Weights of a small transformer language model.
Size: width 160, 5 heads of 32, MLP 640 tanh GELU, vocabulary 771, 3.93M parameters.
Architecture: LayerNorm before each block, learned positions, biases on query, key and value, tied embeddings, normalized queries and keys, attention and MLP in parallel, capped logits.
Each number is 200 + 40 x the weight over its row's rms, rounded and kept within 0 to 999. Layers, rows and columns count from 0. The size before them is the row's rms in percent of the matrix's.

# layer 3 MLP down, 160x640, rms 0.0725, rows 0-108, columns 0-63
112,230,254,301,172,200,258,255,231,261,221,267,235,204,157,223,196,232,251,206,236,236,227,252,276,268,190,219,233,226,247,208,244,233,223,228,202,266,248,217,152,258,219,208,222,221,203,230,220,266,213,237,197,248,248,241,217,239,206,227,257,191,240,224,209
103,203,233,159,114,167,201,172,203,307,194,194,191,167,241,232,218,205,227,166,235,203,204,229,220,185,267,284,196,218,204,224,241,157,246,204,241,167,228,225,230,187,177,219,182,214,189,212,247,242,206,232,227,194,226,162,142,228,213,264,219,232,239,253,223
093,233,226,183,244,195,221,211,195,239,213,185,150,104,265,237,196,232,191,245,129,222,162,211,180,122,212,212,240,212,184,191,150,182,267,46,196,175,225,222,230,217,208,187,209,199,195,214,251,195,196,138,97,215,201,207,259,239,268,183,213,137,251,235,136
117,250,214,229,178,243,231,179,154,235,211,256,239,137,166,235,289,274,227,197,251,254,232,102,254,161,218,232,193,237,247,247,221,234,221,238,225,257,194,238,188,212,220,235,188,238,263,248,280,249,226,208,245,255,176,249,214,230,239,275,224,221,222,245,253
129,222,231,282,229,180,245,260,200,228,214,239,247,190,205,235,277,200,243,232,224,217,206,177,262,286,178,235,273,246,261,232,193,274,221,139,244,224,257,171,144,202,265,291,232,199,217,246,260,265,239,202,178,201,205,191,245,209,265,207,230,271,234,232,243
093,183,247,223,214,258,227,185,208,229,204,227,201,180,158,222,83,216,229,158,277,191,214,331,209,172,261,183,248,207,191,194,238,137,246,288,172,226,240,169,247,195,217,216,231,203,196,226,270,231,283,206,231,174,202,225,194,186,206,202,242,290,169,179,228
118,162,139,183,203,200,162,145,227,201,172,146,145,174,189,150,236,166,165,166,131,135,163,179,128,168,190,143,178,186,190,179,140,189,190,135,149,192,171,194,219,229,181,159,142,206,134,174,188,210,164,226,197,176,183,172,160,128,128,169,162,181,135,133,197
107,225,225,226,194,219,269,230,225,232,296,219,226,140,244,192,65,189,153,217,243,208,174,223,204,196,409,239,211,200,215,268,223,211,255,276,213,245,229,186,228,209,265,241,193,192,258,261,271,235,236,172,214,240,230,172,235,256,249,222,231,209,187,266,168
088,247,179,235,220,268,239,205,207,235,217,242,180,191,230,208,215,237,254,219,286,215,190,194,259,270,199,215,223,195,227,160,275,257,250,249,190,234,225,195,196,164,170,202,207,232,206,241,163,251,237,253,243,199,123,245,252,187,236,238,220,135,207,260,206
087,178,207,163,205,187,183,142,108,204,234,126,242,255,120,235,185,173,195,216,183,194,180,250,224,187,180,228,191,133,234,162,177,150,210,186,123,192,159,147,227,187,185,130,233,173,194,165,156,153,226,128,192,194,154,257,177,181,186,129,152,185,169,209,144
085,189,172,163,175,168,184,174,225,146,171,189,189,229,178,181,169,168,157,133,197,169,166,217,172,182,154,136,207,175,150,158,184,209,258,149,162,198,211,204,200,201,195,180,192,177,176,183,201,169,176,164,176,217,180,136,208,157,153,194,167,217,188,123,150
119,227,229,178,128,213,205,193,231,190,225,254,236,218,168,182,146,223,253,192,197,220,185,174,236,236,180,165,202,252,253,199,268,204,117,236,184,180,243,235,219,224,211,249,219,226,249,288,259,241,244,182,237,252,240,253,247,194,215,271,227,314,262,211,249
158,161,164,128,215,210,172,161,211,146,169,145,175,225,233,188,229,135,167,142,155,115,166,241,177,212,243,162,154,154,164,199,164,172,216,183,183,161,190,160,206,143,175,161,163,164,159,175,162,128,176,208,191,144,224,174,132,170,128,167,193,287,170,152,170
134,233,238,212,178,254,245,202,171,225,275,250,240,190,166,258,183,268,254,264,255,236,186,213,253,240,299,261,230,254,209,242,244,250,234,179,229,241,229,229,250,234,235,227,221,245,212,246,195,266,211,220,250,223,241,234,232,206,229,253,266,176,241,228,225
072,175,255,215,257,203,228,170,247,233,248,177,195,183,209,224,191,209,160,209,203,191,188,225,175,200,163,237,224,190,171,281,240,163,344,225,116,248,172,167,176,210,234,188,287,203,272,235,227,174,190,161,196,164,264,194,205,182,225,211,217,209,196,203,196
128,191,221,265,201,233,251,264,203,214,246,273,210,182,177,255,246,244,214,217,197,214,178,208,242,165,287,233,249,249,260,250,260,270,241,146,253,234,207,179,244,228,219,244,240,210,267,220,233,282,236,205,235,245,169,241,218,261,237,217,198,153,226,251,186
072,176,133,210,278,262,155,232,324,245,233,221,174,232,194,192,203,217,217,123,198,132,176,148,203,261,189,238,184,254,210,252,206,299,308,251,186,168,204,147,204,201,162,221,164,289,199,184,182,162,202,205,142,161,262,209,171,132,159,193,199,199,220,191,182
120,190,173,192,193,207,160,193,256,121,194,167,161,252,165,168,212,197,215,140,187,142,155,203,159,151,83,169,169,93,208,176,145,167,119,201,189,157,186,202,178,135,200,134,182,199,196,170,184,130,174,189,147,215,245,203,167,165,184,131,177,198,215,112,189
100,168,237,175,202,225,233,200,284,202,154,113,189,226,163,196,139,219,157,206,195,211,260,211,143,142,200,154,219,171,165,137,201,115,190,189,173,193,221,196,171,145,186,168,144,158,165,164,188,234,192,272,209,145,225,174,195,276,202,125,146,154,217,201,102
148,160,151,167,203,163,156,182,220,132,157,173,189,264,218,139,224,135,147,130,165,164,182,168,177,153,165,169,141,172,174,213,159,154,221,219,183,175,175,169,197,158,179,157,171,173,159,126,165,141,170,189,168,193,178,169,160,144,132,158,156,177,169,164,176
093,232,198,209,222,174,204,234,207,246,198,218,214,235,227,222,173,177,224,235,266,214,201,253,223,247,267,181,215,278,148,292,202,252,37,183,171,214,243,170,185,206,246,206,200,233,195,226,191,201,225,114,191,198,248,204,208,184,218,179,222,248,242,213,214
074,185,214,169,111,201,237,238,96,170,178,213,186,258,168,278,208,200,159,212,154,175,247,178,228,182,198,255,169,147,182,195,229,152,190,279,295,211,191,179,273,208,185,157,193,249,172,244,174,249,221,120,215,249,147,193,231,208,172,154,217,242,216,214,163
100,170,193,210,167,238,171,176,218,175,222,183,238,298,224,204,268,204,169,180,167,247,208,232,177,224,195,224,209,153,161,223,184,224,122,197,179,210,186,166,175,204,208,207,188,180,147,197,166,175,192,201,176,126,235,168,185,195,161,165,173,221,152,180,190
083,187,231,239,226,212,188,201,256,221,234,214,201,166,101,188,232,244,198,132,244,166,213,139,217,230,236,179,237,176,225,174,269,216,219,280,246,209,191,176,207,233,202,231,169,241,193,207,177,208,203,251,197,280,232,191,213,211,245,213,232,141,212,149,207
124,205,194,205,248,188,219,207,190,222,215,231,245,242,175,218,398,212,242,212,251,250,197,210,225,218,201,191,194,233,240,213,247,242,126,111,171,182,191,214,196,221,194,225,224,239,263,203,218,241,209,94,159,264,237,226,227,228,197,234,231,180,235,236,251
109,172,159,204,233,201,237,167,210,209,195,198,199,155,82,98,151,203,149,125,224,170,205,108,157,124,311,174,235,151,208,156,188,163,262,154,214,177,150,189,169,192,138,228,204,140,144,217,176,241,206,205,183,215,209,162,212,179,196,186,156,211,211,217,163
095,235,169,204,190,190,212,206,270,223,203,242,239,190,197,145,157,225,262,214,242,196,235,142,302,258,258,200,182,242,182,288,213,203,137,288,199,226,226,221,203,220,225,304,213,156,247,195,218,253,174,162,234,201,229,198,239,235,218,228,240,251,228,259,240
079,151,48,199,147,249,163,200,262,171,160,146,187,233,276,86,257,177,143,183,184,149,210,157,190,228,182,171,174,170,179,193,149,203,82,137,207,211,223,180,199,168,162,164,189,180,143,191,130,115,201,232,139,192,238,165,169,191,181,202,89,138,149,164,186
090,196,219,204,190,169,171,269,183,150,214,166,200,293,153,247,211,144,192,200,185,191,208,159,148,139,257,149,184,202,200,173,228,180,315,198,217,205,198,191,175,241,209,166,236,212,245,177,168,235,164,182,190,200,173,184,187,204,184,234,216,235,143,198,249
095,144,231,166,188,231,222,203,228,299,225,186,188,226,184,258,204,217,190,219,180,196,138,227,221,250,291,196,235,225,172,131,229,237,223,228,170,196,177,211,270,249,228,161,159,242,165,188,199,167,254,186,160,179,162,231,240,229,175,164,253,98,189,163,248
130,180,234,227,241,186,240,238,208,202,224,256,255,168,200,195,196,222,245,184,192,246,226,269,252,203,242,233,235,196,245,275,152,223,193,154,217,233,212,228,167,235,250,229,229,223,216,220,222,263,205,196,214,236,242,245,184,252,245,229,273,227,227,218,227
092,214,209,222,170,128,168,191,155,183,160,134,150,254,183,183,218,176,208,163,239,198,201,92,128,242,260,150,191,189,209,211,170,227,245,143,205,157,250,183,259,205,127,228,209,262,158,164,277,238,191,222,155,180,167,165,154,188,165,217,157,155,211,200,230
062,195,231,226,257,172,268,200,288,204,205,191,193,180,133,206,161,200,163,168,212,205,219,275,250,214,207,209,233,246,209,213,184,243,224,171,257,172,170,209,140,160,200,225,185,163,179,262,167,216,142,205,209,253,191,191,203,256,248,202,221,191,199,255,207
074,248,130,135,263,266,177,186,242,105,166,195,187,132,302,159,246,187,213,195,210,165,253,182,188,205,222,221,197,205,233,184,208,194,67,153,144,196,198,203,107,220,182,228,132,226,160,196,248,191,175,160,225,185,217,195,228,167,171,220,188,258,199,176,169
115,230,227,226,41,220,222,208,198,198,194,227,210,169,206,297,280,204,231,240,263,257,175,261,263,269,258,218,197,201,219,257,238,254,250,80,220,232,201,220,147,173,293,229,238,191,223,190,187,224,186,165,221,222,212,234,196,209,207,194,239,189,238,195,247
094,276,220,228,147,253,203,218,219,192,203,257,212,100,198,175,202,189,223,245,254,188,171,187,231,200,217,192,208,198,211,272,273,216,131,196,229,200,149,161,157,215,99,245,223,217,247,184,214,225,212,226,230,227,292,225,233,250,252,215,272,143,210,228,247
093,195,238,214,126,192,247,232,216,176,279,219,246,168,207,177,255,241,239,269,198,210,190,228,219,151,235,210,157,187,188,229,176,275,257,137,160,157,200,204,317,259,235,212,197,206,231,219,233,225,168,212,237,189,279,235,202,237,210,207,243,238,189,228,173
086,192,208,218,145,214,210,203,189,150,162,208,195,251,144,255,234,172,227,159,241,195,154,211,241,167,230,227,190,213,202,107,165,126,174,155,173,223,193,198,224,207,189,175,245,153,212,189,216,107,204,208,198,213,98,205,228,195,147,176,204,163,194,128,189
061,224,210,203,197,175,183,262,192,243,190,234,211,237,225,173,238,149,185,197,167,205,124,295,160,225,140,192,233,225,195,272,111,167,231,158,142,191,197,218,165,149,185,165,227,196,226,191,173,181,181,214,196,209,179,208,231,126,203,181,232,221,184,165,199
116,195,132,180,209,195,164,212,186,210,123,167,149,255,100,180,220,161,176,207,153,150,214,258,164,163,105,113,187,227,203,152,174,185,209,201,217,165,130,189,240,157,162,174,197,233,209,173,166,163,174,225,168,185,139,160,201,150,180,177,107,193,164,184,191
104,238,280,222,199,209,236,205,201,262,209,206,225,189,180,283,190,258,226,199,202,247,253,234,181,161,91,240,223,254,208,202,249,213,172,178,219,185,240,270,317,176,234,202,213,191,214,181,172,201,220,253,211,195,251,240,237,191,212,250,219,251,216,257,215
100,223,171,164,271,224,186,214,273,114,172,239,220,182,192,155,142,146,224,229,124,199,125,201,152,98,36,210,200,156,220,225,223,232,213,18,164,224,232,212,343,207,173,168,171,193,195,206,199,187,207,160,233,199,205,186,150,179,187,186,187,227,202,218,183
093,109,130,188,217,211,182,208,159,181,198,246,218,184,188,220,183,280,165,255,153,248,133,228,155,143,220,221,208,168,196,264,209,205,110,255,208,152,146,214,215,205,162,183,229,182,195,210,228,170,173,149,184,203,135,183,221,186,198,255,193,103,226,172,252
100,196,163,192,275,168,195,275,152,233,206,169,201,193,265,199,207,232,161,243,268,137,210,269,222,192,197,182,204,173,185,127,173,196,216,129,201,180,178,226,209,174,159,170,209,145,184,163,162,142,186,260,181,160,190,166,169,206,205,157,179,194,154,176,167
115,237,209,243,175,199,229,231,161,169,210,238,298,191,228,230,290,263,237,221,182,253,200,189,248,211,150,197,219,198,201,237,194,245,250,155,175,228,215,284,164,208,203,225,200,268,202,249,279,243,218,139,204,191,190,219,245,221,170,262,269,305,197,214,218
086,162,187,215,304,210,220,218,171,216,175,243,248,202,193,167,152,210,194,189,192,190,262,285,245,209,158,206,230,188,230,287,142,173,116,163,183,168,161,229,93,190,176,212,220,214,212,248,270,237,198,196,164,219,256,227,194,250,188,136,259,208,204,204,233
108,246,216,224,155,220,197,204,156,206,199,210,224,115,220,269,294,240,212,258,244,206,183,190,240,247,248,249,234,209,235,152,163,249,185,182,187,235,225,171,268,231,214,211,169,51,247,189,247,269,225,255,190,209,106,219,216,215,241,222,235,187,250,276,219
091,238,179,248,168,166,212,152,281,179,205,187,197,267,173,174,380,196,253,188,246,176,229,56,228,192,261,185,167,216,233,133,235,268,167,41,168,253,220,153,201,166,247,188,256,159,154,161,191,238,213,141,292,216,285,171,258,276,209,239,197,176,201,210,213
090,187,200,165,199,202,214,78,179,180,264,187,230,209,216,226,168,170,213,251,143,198,192,80,134,182,334,159,205,208,188,215,218,110,137,289,171,201,196,196,330,216,214,195,197,255,249,191,184,129,217,234,281,181,142,242,212,196,200,229,174,257,237,258,168
085,212,230,202,300,179,192,173,235,195,188,168,227,161,250,256,105,242,277,163,215,121,204,212,162,179,314,164,197,201,206,258,138,168,189,237,182,185,262,218,176,238,227,265,141,196,244,141,170,131,155,123,237,236,264,273,207,227,183,180,157,155,204,286,143
124,121,193,180,203,186,154,204,243,165,193,185,159,183,238,126,153,169,182,142,143,160,224,170,172,188,237,189,186,187,175,231,140,149,211,209,216,184,178,170,162,168,113,200,182,182,165,141,174,174,174,222,142,159,135,174,171,171,149,155,128,206,182,194,156
098,191,300,264,236,184,172,215,191,261,177,161,190,167,105,262,253,225,238,196,254,284,216,240,221,237,149,147,211,227,172,188,238,197,311,244,221,189,211,230,238,168,266,251,198,204,232,217,304,212,182,225,173,208,120,179,240,178,185,197,233,237,222,185,235
131,169,169,207,219,180,144,187,233,214,202,178,184,234,205,203,214,179,199,157,166,163,185,132,132,183,137,201,169,209,154,193,164,146,226,213,184,199,186,176,202,139,203,144,170,178,149,188,153,159,170,242,191,141,207,170,132,158,167,169,157,264,172,189,202
136,166,199,185,141,145,155,175,187,119,137,147,161,271,186,188,178,126,185,161,153,121,138,212,134,149,280,183,161,176,148,164,193,158,140,132,127,205,151,180,213,167,143,149,118,182,191,159,186,161,147,235,179,156,203,150,180,176,159,155,137,206,141,175,185
096,209,215,136,149,206,188,206,207,185,157,172,173,154,170,175,198,176,227,184,203,206,166,174,148,159,8,247,281,212,220,226,150,128,94,84,220,193,188,174,221,234,180,206,182,176,225,153,169,218,160,150,177,180,108,184,149,206,188,196,194,118,203,171,185
090,169,166,211,249,228,144,192,243,189,156,220,176,151,111,148,192,215,179,205,161,176,232,274,156,168,212,172,217,166,210,216,169,148,213,200,202,173,197,230,239,157,173,214,202,273,173,171,185,125,155,172,152,222,181,206,212,204,177,242,173,149,125,147,169
124,217,248,256,204,218,241,245,160,187,228,261,275,214,132,249,170,243,259,223,232,241,261,197,260,212,139,188,239,252,246,247,237,224,237,212,207,252,231,258,143,229,234,192,220,248,216,190,232,257,211,141,217,253,190,203,205,201,197,255,218,149,239,219,214
127,216,152,169,164,152,158,237,220,186,155,168,207,211,192,130,228,145,139,147,163,146,185,208,145,139,116,157,133,180,162,139,184,203,174,221,180,192,196,187,164,214,126,185,169,182,149,166,154,143,156,202,162,215,207,168,227,158,183,173,197,120,186,184,188
103,203,183,176,170,194,126,193,209,242,191,214,160,158,247,194,227,183,134,136,154,211,242,191,222,160,124,134,197,134,137,237,219,149,93,5,160,132,148,175,192,169,186,152,206,181,198,183,157,123,196,142,171,160,239,152,168,221,155,173,192,209,206,170,246
067,177,197,181,294,189,162,209,112,231,249,165,211,172,184,222,207,214,189,224,165,281,213,282,202,130,149,181,160,221,205,129,124,239,289,323,243,134,163,178,220,192,178,201,173,157,188,177,215,188,207,181,164,180,163,209,184,272,181,221,272,288,162,185,134
097,285,209,299,140,267,213,252,147,216,238,209,219,199,117,169,69,237,180,240,275,218,206,191,272,247,252,192,228,203,203,109,177,245,352,332,184,224,233,190,215,267,204,229,259,182,196,231,233,229,216,176,197,237,165,182,256,211,255,294,225,228,122,231,151
126,162,149,184,127,217,161,161,267,176,155,181,180,226,204,177,136,171,171,211,159,166,143,119,178,139,222,179,188,184,181,164,197,172,239,177,170,149,170,158,183,261,173,190,171,170,138,152,182,114,161,169,182,153,177,147,248,188,138,165,96,126,215,210,142
103,170,135,208,238,221,197,253,273,171,247,175,140,193,234,198,195,162,224,207,180,109,208,119,187,225,240,200,179,187,197,230,190,187,154,194,201,175,191,148,175,248,136,181,129,233,206,176,147,134,155,182,188,224,221,218,184,194,116,135,178,131,115,238,137
101,201,275,152,65,204,213,187,124,189,228,214,228,247,256,238,260,251,190,234,177,223,188,128,243,181,280,199,190,222,202,288,203,241,287,210,191,184,195,220,140,189,239,216,144,189,216,173,206,245,185,194,241,252,244,222,148,204,222,229,234,207,252,257,186
082,193,226,133,32,234,272,97,254,173,228,208,250,252,73,168,80,205,215,209,167,196,136,39,150,122,177,190,171,234,130,220,231,134,368,285,214,237,224,214,192,172,260,205,218,197,168,173,208,180,280,185,212,123,210,197,165,232,171,210,150,154,237,204,189
085,172,181,156,283,251,211,193,303,196,206,204,175,186,273,186,314,179,177,255,191,235,201,241,289,149,285,195,242,188,222,175,181,198,293,232,201,204,202,214,96,228,215,252,262,213,154,204,279,223,195,201,205,194,217,216,227,257,222,226,192,252,237,200,246
073,184,233,120,184,177,234,215,141,165,201,231,176,181,254,268,152,181,222,219,172,248,133,349,189,169,248,153,157,199,169,291,157,177,197,164,131,155,197,252,177,168,245,201,202,268,195,217,169,164,176,193,142,188,200,220,167,180,182,165,190,261,198,233,197
096,245,282,209,238,191,219,199,148,195,305,240,239,137,124,210,195,201,239,250,221,223,253,173,223,180,203,211,192,221,216,152,230,222,110,238,251,242,175,219,177,216,237,240,190,240,197,247,221,235,220,233,254,238,109,253,216,237,242,247,225,244,230,170,216
058,199,225,234,179,213,223,244,118,195,188,225,202,143,147,261,126,194,199,222,186,264,185,153,196,156,135,197,170,242,199,234,212,189,180,214,217,165,219,202,229,247,234,181,221,274,283,198,228,272,186,169,187,258,113,191,234,239,262,212,277,190,134,210,255
083,165,199,192,148,184,207,162,220,171,188,171,194,185,156,177,217,216,231,147,238,257,113,173,226,207,116,240,189,181,222,278,191,157,126,222,242,207,168,181,246,248,214,208,217,174,178,189,179,141,227,196,177,229,184,166,189,183,224,220,158,204,213,170,162
109,210,207,250,228,201,205,253,155,217,228,224,197,276,263,231,219,207,198,242,196,180,195,164,243,226,243,274,216,157,211,203,216,220,245,246,197,194,228,182,301,256,315,226,217,197,250,199,199,249,256,221,250,226,206,226,250,150,243,243,236,153,267,246,229
076,193,235,221,132,200,193,189,178,177,115,237,235,228,214,175,215,185,187,163,169,225,231,210,250,250,152,154,188,202,145,151,178,225,201,229,262,167,195,211,222,177,255,174,187,119,220,199,179,217,182,185,134,197,260,196,123,281,226,179,295,242,128,206,210
092,222,225,209,147,200,258,201,123,234,150,193,180,188,218,237,228,197,221,212,256,191,151,180,211,214,143,218,209,206,221,258,288,200,214,227,257,219,216,225,186,247,271,275,163,193,256,177,168,196,190,164,321,232,189,250,196,255,231,246,225,203,182,228,178
090,229,178,183,297,195,230,209,230,167,205,222,190,218,231,193,314,197,254,141,243,164,243,142,205,211,189,201,207,238,194,137,155,162,185,192,223,229,210,237,202,192,203,235,247,215,115,197,192,185,194,196,215,207,226,203,135,180,173,168,188,280,252,174,264
100,288,271,217,251,215,213,241,179,263,227,211,214,155,211,216,167,257,204,268,218,196,206,234,254,287,172,182,225,237,193,171,221,176,237,271,221,229,198,208,149,213,215,251,253,226,217,233,224,250,237,285,182,192,196,254,247,172,219,215,292,301,194,224,249
103,154,181,173,124,162,211,220,159,182,140,186,118,243,169,199,158,216,192,147,214,159,241,128,173,197,334,259,218,219,228,193,239,171,171,335,232,189,211,160,102,220,141,159,186,218,186,161,149,147,127,206,193,235,191,196,147,147,126,170,185,73,211,183,181
120,239,231,222,271,248,250,214,219,219,244,215,201,215,154,268,185,241,239,228,236,260,251,297,199,204,245,228,209,223,202,185,234,207,167,276,243,229,189,240,259,231,190,252,240,201,235,227,206,205,256,202,210,216,252,238,228,218,272,229,204,148,248,206,245
109,195,238,212,213,219,246,282,220,214,219,249,214,198,192,230,168,268,260,184,242,258,257,228,175,269,203,209,283,171,205,247,207,181,242,195,217,246,257,239,236,245,167,215,252,249,246,224,252,214,242,221,232,226,222,243,249,193,231,208,232,211,220,187,235
075,237,170,166,260,175,158,243,234,181,162,163,218,189,214,176,210,251,210,171,172,267,267,206,238,267,106,190,197,175,147,260,249,204,235,208,229,195,190,157,178,112,239,206,189,195,214,200,234,244,166,230,175,224,267,202,171,166,200,171,209,275,280,221,241
105,208,268,206,278,246,213,185,179,289,265,171,203,218,158,267,213,210,218,233,206,256,182,183,192,254,291,255,227,162,177,279,267,223,284,320,279,210,208,198,294,220,254,205,181,169,183,218,236,194,260,227,264,204,147,239,193,219,209,218,197,127,181,253,249
127,183,100,176,256,215,161,196,162,145,154,190,157,291,227,110,177,155,151,172,195,182,227,191,186,230,115,127,186,188,191,155,98,190,157,217,216,229,232,186,154,211,165,166,194,195,171,200,206,179,163,213,154,165,154,130,190,157,196,207,152,234,135,139,170
189,185,137,196,174,166,142,195,338,142,153,167,168,152,288,126,175,174,154,158,192,122,204,157,180,195,176,169,146,183,169,135,152,184,187,168,187,179,191,172,167,168,124,184,153,153,143,163,139,182,182,191,176,179,355,149,187,196,184,150,163,186,154,160,150
089,216,199,212,145,208,244,201,195,267,180,226,226,145,194,213,241,212,190,235,225,212,313,136,255,191,265,228,228,243,178,229,250,220,300,155,218,210,218,198,71,229,128,191,255,122,192,258,248,220,233,241,237,200,148,193,220,283,212,205,240,233,200,163,185
089,243,169,237,281,171,174,210,111,271,236,201,185,154,171,170,190,160,221,160,212,165,240,247,235,253,139,208,192,177,200,111,234,229,131,206,99,210,189,143,195,186,204,134,211,177,225,196,176,186,214,140,221,253,227,226,213,201,175,136,212,239,228,205,220
102,200,227,243,227,196,231,167,216,216,273,197,216,160,213,213,181,237,194,166,224,255,224,235,217,171,270,229,220,192,207,192,233,188,134,109,246,217,200,205,259,233,173,257,231,264,237,198,218,255,205,223,178,249,197,179,202,199,262,268,253,53,251,224,224
092,170,220,249,209,219,173,158,212,177,187,191,183,117,148,154,170,165,185,188,253,225,223,170,247,203,127,161,186,177,185,166,167,205,163,218,234,203,168,221,159,192,205,193,166,186,182,265,177,210,193,216,246,234,181,179,262,204,212,162,187,138,187,234,153
095,170,217,177,259,173,156,163,94,189,193,171,159,238,187,221,270,149,204,120,225,208,228,171,150,191,176,193,163,153,158,163,164,219,171,226,172,149,188,218,148,174,189,149,158,246,189,188,193,142,166,212,149,127,149,221,169,234,193,162,232,101,208,211,176
110,182,138,207,226,188,173,197,237,139,168,182,190,161,234,182,199,159,198,224,133,189,209,218,187,154,308,157,137,228,209,215,180,210,192,289,219,183,172,176,228,146,197,192,164,277,190,208,208,180,184,202,197,182,189,198,212,159,212,147,149,175,167,181,204
110,204,262,165,143,218,204,115,140,46,240,193,196,221,243,230,75,186,238,266,178,223,202,98,168,154,214,197,189,235,165,62,245,236,142,257,155,171,180,237,227,219,290,210,242,193,212,211,212,134,216,215,200,218,178,201,218,190,197,197,169,173,180,213,168
090,189,215,221,161,182,194,177,266,174,220,226,185,154,301,238,174,160,180,191,195,243,240,98,215,249,144,215,217,280,210,206,162,269,154,266,304,249,208,233,200,187,249,197,225,157,245,149,180,226,176,184,189,204,244,187,171,201,216,174,187,163,196,129,244
083,201,231,197,390,167,167,229,184,287,219,217,195,179,119,258,148,220,237,250,193,273,160,160,149,139,303,200,257,198,241,225,214,148,102,265,190,185,176,174,233,187,199,200,314,240,176,210,208,260,167,166,182,183,166,221,257,180,195,160,230,254,234,180,238
088,199,206,162,215,166,163,197,235,199,183,190,159,113,203,156,246,229,234,218,216,193,217,189,163,201,172,137,213,244,203,150,119,217,214,226,197,176,212,225,251,237,204,244,283,220,263,169,185,150,172,163,213,173,175,172,194,211,204,235,238,138,161,185,223
090,177,155,217,193,197,168,231,116,173,215,254,165,175,254,212,154,192,191,202,190,285,159,250,205,203,272,181,210,158,229,255,222,238,139,239,223,233,211,189,231,154,206,232,201,167,211,221,179,236,222,167,210,211,224,209,202,214,185,218,196,245,193,164,218
073,244,200,197,173,197,202,230,308,204,224,164,155,306,248,251,261,236,214,191,204,130,290,215,230,291,254,241,200,241,220,204,157,317,144,213,203,258,270,216,176,170,177,181,216,133,179,245,147,220,206,246,266,136,204,170,258,112,233,217,145,245,216,193,209
089,252,205,157,288,165,199,247,235,229,162,187,143,204,257,180,474,202,219,190,119,226,185,361,199,217,234,185,188,229,187,211,186,259,137,142,231,199,234,205,239,174,225,175,160,212,147,198,211,197,183,134,165,181,165,201,184,157,175,229,182,128,155,243,228
094,146,162,225,216,177,219,183,114,206,195,206,198,239,199,211,0,203,211,235,190,214,253,175,171,155,259,276,204,212,199,281,221,172,194,142,192,205,230,165,98,233,196,172,177,193,211,179,147,183,212,152,217,206,188,228,217,227,211,174,193,142,251,291,177
067,182,292,242,144,163,174,216,129,193,210,186,222,158,195,249,105,182,175,225,192,187,198,105,167,201,131,208,169,184,215,141,249,144,227,277,157,208,224,202,208,226,182,157,138,211,214,202,233,238,228,221,212,188,183,218,197,231,213,214,249,219,153,146,175
051,238,199,175,259,159,166,273,159,192,168,218,208,195,121,183,285,176,195,242,190,220,243,201,120,192,164,205,227,165,226,237,178,146,291,117,195,191,218,201,217,193,153,194,254,169,241,185,177,228,182,193,193,183,215,195,204,193,191,177,226,214,146,204,159
070,161,131,209,224,184,192,139,207,182,185,187,186,202,194,207,187,213,210,210,150,274,191,143,177,166,143,246,174,227,125,183,131,223,160,216,185,179,224,166,206,165,301,183,178,185,185,217,172,161,186,236,221,173,181,174,215,145,209,198,176,230,191,168,203
093,223,229,156,163,219,226,147,164,216,186,144,204,226,235,202,214,196,204,170,177,170,237,192,206,156,204,197,175,195,170,213,171,204,97,333,125,181,234,187,152,215,181,152,208,211,224,194,236,155,180,237,188,215,250,185,185,201,169,202,215,90,220,186,184
104,232,262,230,212,163,248,227,198,204,227,240,298,234,214,266,273,219,179,284,245,229,187,201,269,220,247,248,216,220,248,209,211,211,87,107,234,240,183,278,172,233,177,169,244,236,194,224,225,225,202,182,313,175,171,237,230,245,263,265,207,214,174,213,219
091,253,158,187,180,201,190,182,225,138,193,144,169,150,135,93,252,174,145,160,214,145,204,193,214,229,201,217,168,185,228,202,173,159,169,44,195,190,168,199,149,164,148,175,211,155,237,189,193,150,178,194,204,200,194,177,193,189,217,179,149,222,207,213,180
062,150,144,196,109,186,189,239,290,273,180,221,243,266,213,196,242,234,254,180,169,153,207,110,238,281,141,178,204,254,157,248,239,194,254,208,236,257,229,211,227,193,194,155,160,229,199,184,138,139,203,195,204,215,240,211,200,215,165,171,251,288,246,184,239
084,160,158,229,228,165,212,140,230,183,271,184,202,254,290,129,277,178,126,224,241,143,159,228,208,207,202,220,240,211,203,225,208,222,198,93,204,177,144,130,180,171,228,206,182,97,231,198,215,225,203,306,213,213,140,152,226,236,225,241,147,306,150,214,184
097,197,207,271,288,226,187,184,216,258,210,213,272,81,134,229,297,226,217,228,179,187,217,141,248,229,210,261,222,228,224,201,239,253,245,161,188,206,230,204,283,209,235,225,211,319,235,230,253,322,265,238,219,170,222,215,151,216,223,218,251,266,220,239,217
091,228,187,256,228,200,172,183,192,302,188,214,198,188,303,164,145,242,208,214,190,164,174,139,220,261,167,179,193,225,222,172,171,233,347,184,144,202,199,173,241,134,159,216,219,160,260,175,211,158,199,195,129,195,269,138,177,232,222,208,193,127,175,215,237
070,192,147,216,174,149,140,192,142,167,230,205,179,176,232,199,121,198,186,193,233,165,207,224,248,230,233,215,175,129,195,233,140,277,262,185,205,178,216,186,201,178,235,207,209,252,196,199,125,223,194,220,194,177,203,189,204,169,223,184,189,206,237,171,234
085,177,228,261,218,167,272,209,263,248,210,185,219,279,235,261,246,234,185,155,231,209,213,193,199,280,257,231,219,221,203,158,266,187,116,115,235,239,218,266,241,223,221,216,217,236,253,200,167,186,191,123,183,189,218,218,228,265,230,236,237,162,206,234,255
087,222,216,201,235,168,211,270,143,197,208,194,152,162,225,225,174,241,196,192,226,192,202,168,211,102,201,187,214,162,161,218,284,159,264,182,188,182,230,199,146,192,158,198,190,170,246,234,167,194,143,242,264,162,180,195,138,150,195,209,206,178,204,169,227